Weights of a small transformer language model: 3711 steps.
Each number is 128 + 24 x the weight over its row's rms, rounded and kept within 0 to 255. Layers, rows and columns count from 0. Numbers have three digits each. The size before them is the row's rms in percent of the matrix's.

# layer 10 MLP up, 192x64, rms 0.228, rows 53-124, columns 0-63
089:101170138129089161092153172165137131137143144115103137153139168115101154153131146109097135129113161110164169107124157147138158133150127121104121159143168153088101141082139118138107097135142121
098:123123172110129155114118097145132091136171106136133143123128174117138135162099119121067111136132156110144125162081089166107121091133138113172140151130143151174137143151125132145159091139149134
096:112140105099096110131154146088121165133100125133164106159109142140155126137132095123125091106145131088142167116149167149118117110128118168126111110165133173107085078117136113114119117103110076
097:109119114111099146133144127098095138142135140160137126095134109080115143158146150146124153146144148154170078137082126131127145168156161126143161156139094134111103101141096178122161116085125136
094:128165104114126101132159113183108097119134120139133099146122142138141117163109159095128144110134129101082112125125162124130090157136081118076159076152160122101115121145161114108146151152120159
095:099123189147125139139122068087152115129145168134106140117119107134148120132112156117137154116141139146073152155131113110132113144114139124095139148072101138164096132137173088130098127103107117
095:093131127132113131166136127142172107118129063108122086134113143108136175163153082095080125102112127146111140099129127093135166130156146103128111128093158126125160114126174145122123118117099137
094:162135149168107109160141114124110127082130139126119130129128160146114134197155139121146143162139184085137149154109155115127080157108131132094123180150134115152151152105159146135113117136111130
106:130148126087161117092143144168147148125111131132136113156170099141102121115134149143132091102092098100134134102084184145123088146129131114132188140114128100128116121146139133142097100147162090
105:120155166172125164146086096098124120137143101113074125096120110128178150115137117115162108089123130152127104152121103087155121148111102129109133131096156118114147150107085136157098115116151102
096:106171122138140115135128145155134103153133085095170121104146136112147090100167144180105139150117132075131152119135157112116134105105133160114166116131172118131067173118117131137111131114129115
105:115130121168103137143080114109187146171132141128173132115144083088119124133117170140161161120151129130158119139073129134158155086133137132135125137147122098130174134129133157123120125135170117
104:147184092156141151127132145104135117133074113140127126107103169114125135110132136140091138137141157096128074104102139151114104112165146130131085084122127084094180121108135115118160125134136123
090:106109124185143127123107190133115098165124137126122119130124120171137169143110114144092125173175124162081123159153112134128146106120171120107131149125110124153129094160152100128103112135158140
106:133149166154125139156134115150178155134118155128138116079106165129102082124127128109157106118148095086092136116114101123111118152142094134103108160133099096131118100113091149135094091095100143
089:120159147134148127090101160140127137132121148112106110134122142115089138132157131165119121177098120139146082113102112145113137098117076150131080115075111127174129082099161118143136142150129097
094:098123124155130097125133069150155167115112141097157152144102137145096108130116124133159142130139113128134137147144099099144122124137109088134107138127158122197094086175164116169103106127136138
093:108101135120131134102131139154114092128141130146103122126113124084128148151086138059139164156125110184140121116091120113140158182115164126122117168111138131098076115137130137119135137096132165
100:143145067136151108164139124139163162136191144130147118120105109119117089119154147114107110119110150076137101131114095131153185119134084136088086129130144115134130102146127138144142108145129152
098:163139087127095126156160123113130158124104142083132153117119144119125126143085151116183110093138088115151116115113126102133077137163113151125163107147116131125134127092139138146088065127140109
101:142176120126141109149150142137118114096173127118110156115138117117125144094164158148124121152134175155149122140101145138075144140129112131068160102107120112131144122192146156149126129117166094
093:105139139128105128139110129127111130162154129132137157165114122132083138077132124140149150123048143153134091093122142110083142158103150166109175115088116129147147117132113145167117129097123125
095:136122111111102093119116098165123127144155165132109175139115131148116132139120143151150139116098126137157107165122126159077117128127101133136148213162141096103126170132106103132113147151155156
096:108172110137139075158119084133101149154146104151112110133143095131149152165167159122107168106101149099159132131161111163174145117118136161116103145165115123121150158110114150102139114118139122
105:085102102095111120118092149101142132105137135112094051143156134121119118146109131101132126193140145105129117108119141133145126166116127118163096114102170123154159096099117135114136144136108161
116:152130161136109090141159123133134095121113180111116140118105098101120103120081133103124123144154136150132095116154123137163143109119133155119108135102147093182157114123070119135116147128081081
103:131121140120158076147154107132187123123131119131131123140127092132094063159136171074110103116154141158149131151090132122123136135086119118132113144127126103111138162138134104108183149130111141
102:141133137135101110119125119155092105146096134140113130156160125151163137134116099133161155113150126119127085125087165121161138132141136116110104146138154124171185168165197147114131120147157102
098:119111143093144113121126133160170116091188124154107094115121117134090132133156135134167126126129108127098120104153170142095131159151165091072111109115152139135129138117123150094146078120105142
096:093111122095126132107122148098136133112115165154126094143153129149134124125121142099139136126177128122127148147091104100151067173127174082138118114155132127082103135156079127141153120165119141
101:099129154099139149134170115091150126159100101101141109117125079117130100153100152126121137098186150076123122112122114133104130124135072152130138105120144128098130137148160174135147151118116087
103:126095106128074117130127100147109103120135151170163151170122085156115099117133108140147128138098097083142114145129176119114113167091117107140142114105100115156158140144112141125090124108140172
114:171113106122121161106137133121118131133128124116186088131159112104138115168131163105067127152159106097102111178137122142144094098114150128107125148147120112172128107106103106105148116125169118
100:114135155111118181121087156102147133140128115161122141157080092099156112122142167110166137114163120161168152118109145141134116139126144148149086111170151118130104160103147131117164122168114139
111:096104126094104107094146149110128161167103112096112100153142108125128120170138093108171126197143124130122140160135133162133150111133108118156115112151153144106105143095115146147111136162138176
095:181147115109140124124120112117110158092126117153142142194151157099180121144107130107137141146139081123171120102137114095143149127139139094120126143161121130135157115078135092100162152146118114
106:149151124136174153140137171111098105154112142115139131099117167134116126129088120158134128078103129100116109151114150121132174139086179138146100110142198138147119102127118128135096157142115120
097:113126105099166100084132121113111129156173167158118140124114131132134154118138104150115144108147100146085104179134100075117147123149143129156147101149084119128124127124105136082116142128086166
085:121106106146111083072142146128099130111123144143111114162121115149119195158121132125120146127121115106106151135169148126145102142092158141169101128168157140127163149112183101122094119117138122
101:151122102162110115118130130098136163191109148091125121151157140143122113108139118139098128103124127129108159140130163127110102125078095105106107134158128075123158140142134089121111078151176118
098:145124108162160106149160130113153099129122090127132114153153138137115106154131134154118056133147114104171131124171100165144128149117144149150086156102117136110128155085135137176134131085121119
102:121168153117158133156112101100103153078138129137122125135138125134129134114123127085148122142172060152092118150075160145140141123118116130171132128156119122127111118123173160160131147084132100
093:070160116149128120081168143123113120140111115100136142100125154147125131110088087102126113119151101140137135127135107073109120126121120135169122095125114126119104117172161165118139126182096165
111:184081124098137142132116161146126129151120107128089110080150113129137090131118098183102098134124138107143117167140136160127100117142132123156103155101152116179104136136122098124079123132136149
092:100081108174118100105150132143113106134100151169106141088143091102143127122121158085111109105141111126093138133064107137139095123106094094163157094142120131123132113104135099128109119146136142
105:130172170145123161086149100121149121122148140060138134120146091160127121146183143139121137135123165108136134115114144136117074167110114155109162135133137143140129145101128093138094134168118107
100:140101110137115140103158116151122120126114117177112154136133118158109174118117098113138180143108128132148112170126122163146095162122164153106076148130109139141134124133151162188145116092149156
093:149126121149113120121133136094152076148134113147138160129158175126147139134128093174119129141136169147155126082126119116078159163125088143113154139124133150127135117132144162185128175115149104
108:118117096100083106151116160127132104136165139132119110119091107158125126120166125135148118142121140142119111096155129106146136083107177189162127124114112063123148148099110115084105125134150139
098:118096128172174119155125116097120127138125127138092132143142111157133169130174098120113136122112152134133146101091162121160141155104066146144112173116103126097082103137167126105122119120100138
084:137098150131067123146138152101118103140140114130141095150158143155181092132107129153117171098132133123094103116122128142097127133131135131140102159175126063092130139092133138130109103124170131
094:109145131096134178139105134095140137130121152115104175083129114123103105070101125122133133096142109126121082082115141147158087145109123114152077117123108116099114161117096113143148145110150148
096:139106125118111149140144157075160120127086122090111115155139168110129104145118167107126105172141151141111138109119147103149118204129128114167149133114135123097160144124120134067135116124120148
091:104098142132131162147137112156117186154118112156145134122121165124077084168125116167121147145124090126096137124116107120126150123090126147144141101123141166174150072139137105130111152129160112
094:160160157160119114165131135089141141137112137093182118137091123131181127127108117120138155149118122108098164127151166145112162122135154124129139136125116087182153129130144115199133132143148128
101:125206098184132137101113125086101111121112134152096099118137149088121126140104128127122123101127095116160134138138111104123103117127112114108093116135174129076143090146113163149135139151112146
101:118124133106188123088130107140104150106143131120148095090174156116115123116128122183110110128167103126081126176092172116134110131140147084124137139106134162122095097142100128119148131122146127
111:109113096128122108102156120117160130125186135137174112143146145122126082147137138129149134137130126134115102119104119131115128180126111111143178135100126181149141060140065112104124116120133118
112:129104130124108081146147139138111116125116176122118126163145156119089121161135144136110167128101140088131127106167127152119109173070152173148162153089113133123119136134131113120118075121091124
095:167133137168127158107063133098155108095120115146146142160132132118137126152128105119144117113083138115133154138099130144182145154147120143121181170166148103162117093113122101148096133130126130
098:116129142162124144108134124124124174172144131148167102116152129127149122124140073171117156097146123142149167127144174089133100111110176139146143081151132169139127136136107089139152095122134146
113:131143113156104122105102106118127105121098104157105149153110119119124125129147090138156150062114111136134149125141141140154164120085138170157159127121114124088104130100103102134146157064085125
106:138170100120054137135102115122124151135126122098134121128139141122094130107147108135137121102134186139103103103093101123109132112084156128135105124083117077149136104138137163167090103114143130
098:099148150092145125143150141145120091147175145173084127130118135184135116098130143153108126147144125143112134138158144134180113142145119145139124067160133090165120113109145123125160157167128135
101:087150134140117125141104160112145149155074130124089164140121134115096132098151125132079138139078151166102132075154116136136130106139119136124137123136111147130128088111089075149109145130171125
098:134128131123153129127156093182096118134154130083117119123166129101122138118135127123108144135097110176134114137127210152137116151137089111147111124113183080136132149127164153141109121131120155
097:155119113144107165120134167164124086139109178101094080128179140113124128124113118139134092146122158071125121120107145127143097125157111153126122126151153161134177101109129137156112099128123095
099:151134123141123182168122152101125136175197153125126116121124140095118163088145147140117146135113108142120125132127146204135120112141154159121128184107101139098134117104112103128143123124109127
101:078143163101169164165135077126125137130128087128106172128145099123130154089138120133119108143103126108156164128135145151135132110140128132118144169113136118146102109151100056141112102139143151
104:141158131159144128152134122104106148176162110121119156104114159119124132125164127128117137105105150133096134128127140101135132112073061167095140144148079141131119094099151095167110133098142105
103:137134128144080164127103111114160099131094148093089124139101120140108138109091154167122102119094165115114090110159145156123124145145182122120137125123109112082096149152132093159129085123132137
102:105154142147119125136103090102104157125146126108137161135080104111166149179109107116169105125143128102146081131118140126154117109150162155154117156156162177130166141109163138148134131112104148
# layer 10 MLP down (transposed), 192x64, rms 0.179, rows 53-123, columns 0-63
089:106114107160137054125137166100139125141078168144158150140114106136102157129076155155140138143130151126147125155090113159144121122110143121154144105119142125150109126169137157156137142125102169
101:193127122116143125095158128107101094117173139162108136144150147108131130133107126130131149148140131092105126153141113166134106038095132109117113145104128129133112138152142109145108088156103143
091:129126133109127105134088135096123077131137123107140151169135173106134143099107144119103176142128103165127135090116155144148113121118179122109167147135106129084125131110176168142130108104168147
099:120150093153104146122089119130146122117138151114157113168154135164144132102150082112093122124134120108123140118155093092065123121105160151138145108145157129113127080115139123099139060127143123
101:004134140126125126158138145138125137165108149134129100113136122120114103137133087130132131102112147113148147158144160100110149166117089086106111128121137134139136130118134100121141115137125112
099:160139145159120136138146167124122129145167059121165103111118148119143126132159102133108149156104104129116090137165146103098152105143111066116120111149110111110139105153141100100146139106135083
090:101113149117146069117142115119087141121154135123116093116137090128108146154144127137129136125148147143156147137127156088102163082104114148118067143115165123138142108125146120163058145138115108
097:085080149147108162171148113103154151137110108126094106129145115122117125175151125147070134149112110102125133091134129154140136102169141141104090152121109114146135170129115107094149104121096107
100:148170156114108085225113131150119142130137144104113161125119165111137140109144142124096153127110082084127123156132130121127138156117117138130137129131102110143162136127135124137077148101090134
103:099155121098130097158124132150124142113120120161148127145148107135073097120129150133100128129120123133125149103073181181121095094100164116112112137103090116159115117152143068120119126119112123
094:133154153120124135072139171200104119124123108119129091146142084105130149103137100124116129145128124140139116171130130132110086109079116146134158069104160143150105109145117143116134126100142108
097:100152131152121083088114121129124138111151106103113115111140063129133084151116144116141128154113125102175115096156144108115151137134109163137105085073156110093129114095115109117149114131164120
103:150124124148171167123155160165105115094152134095153089083140135112105172142114123148170132122149140114150163130125125152149117118124108110079182133116094136112072133136095129142119122121135128
091:144127084109134141151144134137102174106151136136150142132125142123149160128117154096177137115062158121097105170116110136134079134131097095143118157154110078103088110129132105141130140126110111
107:119136147138127158163094164108125104142135093156150141167153145090186177176110112103123101124121103087126103132110140132151108115158169097113113138142172146127132144163132126119110145134129148
093:092137153150153147134115154083142092096108110126091137145118167141178126128100164122124190104123101158116105123112107115143117090148132142098156111105075159148130125109117156132129134111142153
099:132154143166143109102082083096113092154099176104157101064129130148150116108110120137152119122128143145106105106142159132130136146115088156126160128141121171099122146096105147132158129122149139
092:116139145111103133114162110156133086114143110112147128147120135147151067157135123093120146149124167128143105157138135140160163184084178108096124122114090118160081127149144155141140138125126114
100:151128106121140118128112099114117118130099127149061122111109102163084160118178114148106113127173122175124153105113171126137133160146146113115107099127152133091144185129114125108111120107120097
099:096110129144133150144135157070115130119122116109127115153115114122084113144161131084094120109142163120164139148120106154132123113129128154151148169107163130137139085148155119145162105176159181
100:165131154127097104106115120116166105136108150168122179125165094126103135142088189115141152131117116149108121123085143142154144101089146146156093138118161110115128109141143104169094134120114123
092:171138079135115106085109090120107131103150141160099177130147101158126110144106143109093134127138124144135082125145127157150161102121137109157174123155189124129160132121107096122139122113147119
098:130122111146115103120129117141107071152171118086115119130110139123130120137118129142123148105106084099122153127117177147185128152080139153164118145099132136079105126105187138113139142129145099
094:139153157093176148122087138103146141144173101176120151138144111134131131140118175124158123139134103093145094153116122137156085111084126156145135088151140174150132127166092114126121126126131134
107:151165125159113062124107098160132127138157102121137110081115156119133154116147095146150129110145151123107110120088106118133138138119100080139155142095123131163136111145070119156119118162112093
113:142101158166140096097108124112143142155155124081158121138161166143147092148152112142062129112111141142096153137158163140099113147112123126140103110123172122107129089116109104110146127152106097
097:158108173131132109160117099155091134121129149162136159118127123134125156112107169158160174143101138129134144119117109126135123093165118123126131140149151163192133182161156148157118121142092111
103:091147124099185122151134140120130113136091104135123125094111127114124104150114135082115116171161134163152083159091123166129105101136114119055130107130145144143151155105118118107156114105124135
099:139133144148122132126177141080108129150107123128084135163129112112114149094102133119078120103136141126122128136100138132101157148134127147136164166117122125118090123110088126145125189139055153
097:153131142107149116089129102147120138131126095125156129168114131119140122124194157101116127123124091136104144110115129113154173085117147082098124108126133123158095126123145143078088145126089179
098:136118104126156106116094113134112110052132163116149125091136117134086089153100149140118111119169145146124122131132118119131183122093119138110106116134130125114124075157091113113150109105101174
092:153191158115159112114063119135123152149129142143097151114134160121153071130124149135155133134129084133149133113133112156150119117116140139116121123134139102141119189146166145079099107108133127
116:084137144154155145137127143132152115138159129117077146133084082147120179115078092115139125126145100129138146106105140114138119171154092127115128091138185154088103132133133114104106132123112128
098:104126084140161104126158099135162154128129117129114113078139113135128123114128082142118112150115099074098124140133107149102179118135126142164160097119101085119127067113111117116133162115149145
111:189146134167092174157168089130142128097100099113124124173096136138111148085123112102128134111157103122098149126146142135144122172112145107152133158142120161150131116141137122118102115124089099
101:109130130101138142171157115135127096096153129117126169122152175154105109136078169115065125140119102154146112110099129111115148110145101124131104104129128101143137061117138147093146128098135138
104:078127121144127144111136157118102144130133101112101081106128153144113177097111132140144147125130115154124158178138163139078124147110102126111077109115150147134176089125100101168112141123128110
107:206141130113127117108096123133082157096125143132098094141141105130123140155131152105117139106155176167126115151129089115119125163114136128113110190107107111150125153119127140105099118160116098
088:106142131074131128126124158110108143132122163116169129094173128133098148076152152166128113157107152140130104095132155120123109141131104135126123132111129105145156144145116120172206141095115107
098:086121142119143126171109129143151104180143086153150140106139075105164112162167093144145091138128135157131154139139110119122131112141129144090117101126150174103171146137142117125165138102148132
101:161144118112110101122090141154126139162162135151153105118098151125120111136154167087159145088179144136100163136121124083123141160126132111105114111124100099156121120158112143089138137178111099
103:124129119113100133130126161108142117152138124125153147109153065099132133152157114169139110137052153119134120104133085130087136115126167139134104123113101114143120167142097104140158136186124118
097:098119152088162100120146146121095115130150112123120104174113098143119143120142108140151159159122137099056107128113141132126104178115172113159143142107100140155127079131117129151129123121083140
116:080160134095119141121099120095101141132057139111127111112075112156141135104141150076128101135120105131117169140109134128153108128122090130142106151140110130118170114145122094167111098142154119
090:145090100151115112155103081125140155141123111135165122088147133142133169134098134143083142110096112193120107133113169122148144133141100098083168127116113086131120146118145138125132124168148120
101:122152143144141154115104162157080091136133135141171131147108108129142109120147116120162152166107138154162123098129149095099119122126123137162126167178090144180142182111114141101117127117106139
099:146139109133121102149162085125109124132111112130152157126124160119143167146120133093137117178124123134085137109153151151108138140193091165084122157127170140110142158120160119093117155141122095
101:077098106124140142127137125145158133121109076161134102112125063081106124151111130119162140120129130113086164130103105165144108128145108104128097134101132111142139097161116160102137119103082131
105:129138127117118092132126150112136104158195104122126072119109121143152129146174139085148138122131142124117119133140163138126108171084165119126109104121119113144139126091175129134160092154139078
096:180172133072084143109110132123129113154155147117143105151147147109142146086170132111093139127088098151116129119102119134143117105158139128110165108161159138129135149099112130094115111094098151
091:124080122134129113122121125138091129135126072101150104113126122117132136099152089099131136139177082102122161138086133151101109104105119161106171096122107132137148116179130129094108134102119168
101:159149123157146066099130126170136101156117151123115160122141116126120131192122115104139071133167126131147131116154144127131154134160161100130169146171121137137128118169125119138130151157164113
096:098114127147100092091109146137109156152129106091160102140081153115106146116157135139131154133109166109096110132086144108115109146135133123124122112062153124154078157105154132114113137154094143
091:142120114131151119137109078143067112124116135105112160118125136140135120086111211127134127116076123115116130132136086125136139101151126159139162135142141070089134142101128128158125124123151155
095:139143099132142139142092135155099141117094143134118081113126111135134103146123111088154129130163162100135138116112114134152146129128071170157096125129112176144128179079123143120148112114116185
099:132123164170149158122112123149165096153127143085150107171116093103132178147122075142112125108148136136110140122092090102114153130120117120146105120146139186129157134157115100139153125139164115
101:148107108108138137133100119095148121122117157128104144134097154116158131113121169136159112060119123103170097165156127126123126162118156170138099164108123131115151129135125124107120074080090135
110:094105117123131103131086126094146146164160112150124106143121113140138156160134108117152127101158094142141137123089154125169131127165084116123111097109124108129117202089127112103153164123139156
109:119142136150138164091123097136117127132125140147153180107135102117171093201135093156108156146112147155125155130100125111168153107113150142106125145119086106110097134109120126100098131098144152
096:164138116122115109141124103113112136122116097144123158115149108136143130099139127152116151166144127138157223134148167153139112110151112160114178143099126187137122134148151107122114094135130153
089:074129111123136148126136139138158121135130169140131100135139130126155131128141124131120146136105151135124084084133097161131148132152140145127091211161082084128113085155177110132116128124122125
102:170129146151119119127099130152169105136154091190167186109131132146163132107151129158113127147141130136120137128102135133153129125152135163096150132090151098099131169111083149151149142133108147
104:153099132117146143131134145149115151111157116140133138169119150153132146131155158141149151092126067199161137139152115099158137127151115114148140106146151156122109169185137149108150152117108149
096:065095098171129127160128111122118139124141148162156120120092118122136116086149097124166108165108080093141143125117100148116117134162104108095142112120151143151138148119110127165130096107132084
101:121095168160144150129119095120151123135125182117139167089124149118160141107125168128106115105114095149136160109077130138152092113091106132106130138149132139147090129120120162082092090140143120
102:182153132120139123167106117130084132127126123132105087093144099147091120126169144168105165127153197158142115150120116113107125129132152129123125124104110129107122140139158163154159117118091167
096:144117121145190106121153125112138127151162177154179103130078130121119112131159132125117142101155157143092128091121159125139154156135126093124109140113103110127121149152154085089134087149120107
102:132076156136134148123127099143125128122111146117166120176121141145099104113141134135150131086141157171118139094140119184159101106152135163081135103122125135157170161166117149100115148115152121
098:169111169126100131126136066135116057155174111138149139143175168106131136101146132139133161165107143105111097152138141130133118125130083126112125117121166122165132109138130128110129129132165110
103:117073127170127096073153134159155115167137139103116108094136142133144131108148109170149110138142111133136145125093153135157138109122078112075115131098131180141083118135125147143134149135140119
103:082103173086107131157118134093121105125135108100103131102109139133107153138115117157097121147142151133091123137118125105134157137133117106155126155155082121075114097146167193158149133131135138
# layer 10 MLP gate, 192x64, rms 0.232, rows 54-124, columns 0-63
107:151142182079116128105163139137113120123155172115117113116136126154115123155155149121132124132074157085076172120145156130121173097111151119133107140113132115133126182111147114096134106125144117
095:166143140156159130121148108144131132093111130098147078172166145126124122151135125127110118104094124167183126139148122127155125150119088098150159165162166171137127098100119138132113107160104139
099:123086159097115130088131116108112101153125084191093125124105127125126114173088138143182196089145137146135126120099161145111105137129123136144138088132123127116122123140125147158129119137136154
098:187166142139161140116116109120122120133145108095120157131137182089137132161140130148124117080101124137092126126105085091135134117106150107118125074104172099142129110123090103129097122134124103
095:175120135136127160133122111120111110104097126137121119146135182114124100125136123172118124129104095141116084169133123153125148100090071138153109117182121080160130136123122123121103135099101175
094:140106085107137162105135135093145124118184137109111140146079145100160155156133141151104158119124148122140125081126158150130122143100145169135116076147116158121143096119118133089101133148084123
094:123130120196129146185135150113142158169108148123097098144099101134109149149112135166133114154083140133079155108125147124141096089169107132154116142107134151137123138138112136139146118163093126
100:095137156120119157112092149160124122144113137129141123100118123152128152148111137129100117131139119082133090119145130100130176084133171078173102169152165116145158138102126167107122140118107167
109:126166149134155099142141105115140123134134127149139141104143124129099167135156105092098146144149128118139117110099130182151129097099160146116106106147122178132124149074102151144174067120125150
104:128146186130144073116190139111080139160093128109151148147120140131137142106123149118142136125083113115094147144121117126145084146138133131137151138129129147070099112179133119131096134131107152
095:164133116099151156139160102143129080133095119121078144120092179157131176103168101160119120109135149130081135151105120096095121133126148119149100159159132138127118149127120118114148148136122088
095:153144100102111126176104130124129147112129163131162125109099149194148125102125113146121140094139133132118151146180131119126115117136111124149126121149091147185101116095149203134140145129111123
095:092167132128064152119101101093154131113139110123142167180101093093126147140107150159132152105136087130160164112101118131145139111125138132162140143092134127129154142148121132182116109109141125
116:154094168156102120112136116134082142130130103141074124132116126124098098162146176152128144135135111185095112118134169132099152139093127113148142135172151124094151151145123119104162152138100137
100:115118096129124136187149116096138118108158138129098136117105122139092151139087132116110125120106164081146111146126133140117051119133126067142106120093119150128154096117103140093095122145125143
092:120159161107112163155149141137153140148136142132070124103139142115162087099137081123120158119123136134160160161143136103099120143158137137147133120122120141183164066139126143135106122121083138
091:123110130112127106181116141087069125124136126100119072138137149111107162125136155121091115130120118141113126114119162126128153048159092121115120151122122120124127122106169085128141115126084120
097:098132148114145099128162122151175131102125154134120130137086127158125138139107143166096106181143099129117171098096136120178186129108182098112125156151127142135134100107131109121130108125146130
102:115186110103137120126140127142120092163161119140131100141114148177104114130126111178097105102148101094098131126094144138129175106134147129088155141158125169113121137161120084116150111099125147
098:170148137086128115107130090135137135121110132137093124162132141101123153115102113166155187126124129135116096141077157106125111137097198103122090096127167123155124121116103113157134116118138113
095:150104084138086063108127100150141095155119140118105159146149121129118101178130080109109142150142107102129119083134119144119129181110112144139170130122154155111131122100146151128130137127161108
100:142138177100123155172117148084121120126100114133149133112091114101136157164154126115088088142122133105117104097121160118125157138128081115119163154165113164140148135139096125107172156111132160
102:126091140108144141101108149127152066130122119092114128128110111157117149136156110171091102099111133119060111112110098105140115083148082172095134089145118131121150128112121146121117139122105124
107:147112136088100153134115105096171152099126110154083096180100087150122141114123126146081114131118110137123105134124181107107094131146116151131134102137111138091084114121169111127114152129156121
100:128161139106116156128107113135146100087153159107108149130129120135084105174158129155135144115102138073143145103109177091115123103143131120105120149156150117089108116142147119140141173154175150
097:113129178119127120128108093120118102166104164171140155151114098129082137151086123113161127154146138145121102115122125108183122100068137107133118090147138137153110141157106137154142126113168128
101:105155112118166115147123100090124125181116137122104109136116111090129110147121129129087092162111109119150145184067160094120097139133136121130143121132169164146105099138146114100116097130102111
104:126122131157114123110088074134149126107136106134131187140139115138119131178135141117141125115087102158094153130131120136147143123102130085132075092130105148149176103121108112089154154100099127
089:122114130111142164158143100118146140130125095109139084088093107146080134145118130129137152119133102143139076113137157106105130113134159086095125114156136109130162070134113138096135101163079138
099:142108099138095105149149155108144063103145119117114157110113085119139160157146179132121141087075137100117167169124109127111138116130083143123120150141159143112138126149130131128117145148130083
101:117101135105131106132104098156144146140121115130146117122085148113113141154125113141183108148105101108121157152129177091136094122157120116136148077130139159146133090097135135166166171118163164
102:104118104141137092164163133100128081146098140174085151141109093150126137127163116112106141081119153123123123131144119085133133128124147150158113113089121109089122124129120088114152183092135143
100:171097118149145127182121144113134095121160116113126134149093101140171150144131092136151143108108104124181149135158175136150140106108119150164120096162138113109135149131131075136153135091108128
103:173096106149125149140119109120141150131146126124103117112124116107173168129120083128123173132132113104107102123143149090089143148130177121151133139138120142129137092103173181094146118176109105
103:170144158120158114132170076145088139131131132097111107122145152113119176115160117145107117145104152139137124131105140157116098138121123127115126091125137104129132133096197187154110152121094144
103:109145151117132104149115136119112131077128113072084098111116139141094148105088138118142119083122148105104175126095132141131129107105135103082116069120142151150120134137126139092157124132099163
107:156190098112094088166144150129132127163121138143126075154144125108117090148124124135120148164162129104097132123094116153086117098118133167137138087110133138105141100127115124089139138094103119
096:107131157130148112154132121125096107169129139141093135118129133128121135107095188111094136116151137109148120173117114072165121127109093082141126135130188160149158150127147107091141156138127105
103:128152129140124125088157141149135151146134131138095105088149142146153101163114147132124098133172145127141125123119177125083169089140104173163129127157135128081100107130113085090158148129112144
088:187126120131094088116108133160149124170144127114114126103107105105115106165117158123168159126164124142112135141130125116153140142136132121128082125136161142089096124161087083087115138154166113
098:122106176116165138163140120156142144113115143119094132118105122127128151115143109147167110120145136152078105151091118130034129098163143108137085150143108144132135097143115140132153152130122131
094:136108176120135116091091122111073125115149149134127147095158145149105086135155141112147108141096093108088158093137124132158116153158123123089088096147171129128128087117109111126127152146127147
107:152104114166085146138138127123116082134140129129115128152154115119120142140150110121163132135138099131100159143139095116073129107154075140122107143096138204153119130121095104104120136092168137
106:128156117099115119146141132124139120123131108148154160182104124109072126165148134160140139137135124122140150107171156097167114168125144150155152132132110130151170098134169123105142158074115091
107:147165107169100137101096150142124092095127147080129135105124100103120143151078162120136129129129133120155112157124085125128115114163169114121137109149154111141075088140125138128125083171125136
094:131170154179128154118138094114128118137175135062144121159118108124143134150149169132120114141139112147130136107147122132142132159106134178140141131131100160090167151106144128120151173138174155
093:148134106118186147129111150136146103129138109145133169110156127112126117150123130137140147129092101127095197134133170140123176142155189085148096114116135137126136140163119151151121111112089132
105:159148146106154140155109114099127112172119143163166156118131154144107164132149116125119182157140117148121148132132150106123132159082130150191149143133133114168152111165147142106157126110167144
104:129123144127135140127115167149133106185132137122125100163141133174107105112140153118135153188065102110167115117137131153109148122162121094137123124122149150150115114156099087100086144119104150
099:119141142116136156129155131150127140139087136096086110118099125127113131098146132138117151124122086145071132120123153166066113201137081149143123140115107095120148134149111162138132117154139159
100:118139126149155109136089146136122137106113152110132190164179148139140130160175132161069147123128124121121120142143150122137156069115139108123111130108150092120165139110112111127171123095148143
092:149131094165118117115104126118130149135161135137112113123112165165135111119131102069184151135132109066113126073120132118149137176089127120129141144121178111122091132137104157117144105144126123
090:097165126140087153087125153127152139141121110111101117140133126125140134159181112097136081080137095124149121099130115120128146149119167101147142089112114169110097144161123167093123124088144125
100:130119150121110128096128130162139140118100091136103151144134133125108159104165092143137145194157127143057110128146145123106112100104116168142143120178146126098129099171157144125114120103145130
095:108145173140159136139123125134140131167115153104143134130108135095111193136108072139120144146095110143117159131107100119103170088156090106128149111136161181132148090140121162136111124131129141
098:116176142086150136123142102146127121123180147113156136150126141143106149114111122119137096104082165116114151145107089115111153138140163063121093103125151144146122143066112154124136109124117147
094:133104112120114107142110168109085081145140177099129119144112151166101130098144160148120122092113155105102118111136121165137158084138169100116101101137130110174117154147117108167124110122137152
103:149139111124084141102090120118116107148129096095107110173095079158114138141130156142101114140141134156114176155122120150123121125110120128120142103119090162163110102125135080145084141105081119
103:144148154122145090148147099103112139161157135079150083112092125146136126109195124129127152154151100131119121129105172100167104115105134125119134137137131152159129177120156133146158096163123117
097:120125116095105155116126074142117152087137148135144129126138133114114118130101124125130121119112107136169149145110193118157115115116121110185159075135109167163097116105127120137163133151184130
107:155125097145112128135147143087132118124126097162136146164152133103074144113129113132144171108118101096058072100145123140103149122140110114142131123103117106139180127141131173130115137137146159
103:094110157135126136096114100110129096119135127116128097117130114139138089119098125112147166110117156139158134087114135122144167120155115114152128085125130172133061097160129122179091150105123167
088:134158130110096171090125149108130152105184122126112174109095111075083136132147121139076112157134113120112137103146090151138107116133153114134131085131114119127112080129130106168110107128141132
106:111139107116121083099162134159105133112129133100106122153125096144068132140123154107115158167168172124092138135137135150138176149105170148153135085133114130120121125150115096135142125113099176
103:133123108114133101113076139120116107158126139136120148128125102161111138119174149149109153138115122119143124137155154128163128170101115101121105125114116107129050140126102123109201143074136132
107:123115126118139147144155093165126104165083133168095129158103123120080127115098139159139162134092097172141152143128133161122145122175129126119116102161110144140103095167135103147122129090159129
108:153125141106142161082169132181111154134123079131134160078107099171132106130130091187096141157089132104121118145160142094139124112142136122128162140122160130121111108134147145133130111120140113
101:126116071138127109161094114099156141136119136116137101110113093173156110140160127130143103121092123117171139092129159159144150113179121139160086173138135157110127162143120139133111115088146115
109:160140120144129121067150098154131125164168121113151151139118148170072146126131157143155102138139129137111167072115101160127107108122074146137119162106123123112121090120124131103142128152105130
093:150135119135106149111162135126112144088142121132165128135104145151122122114112109139123120159171088165130120178122165072112099149166114126130140117117162102137126125122183123077119103116124180
104:148099117115078088115116087144169107112110119140144130097167116098105110127154135106170120148138126115141116088122129112151140145127147176154092133169111165133131137135155111112160138102114182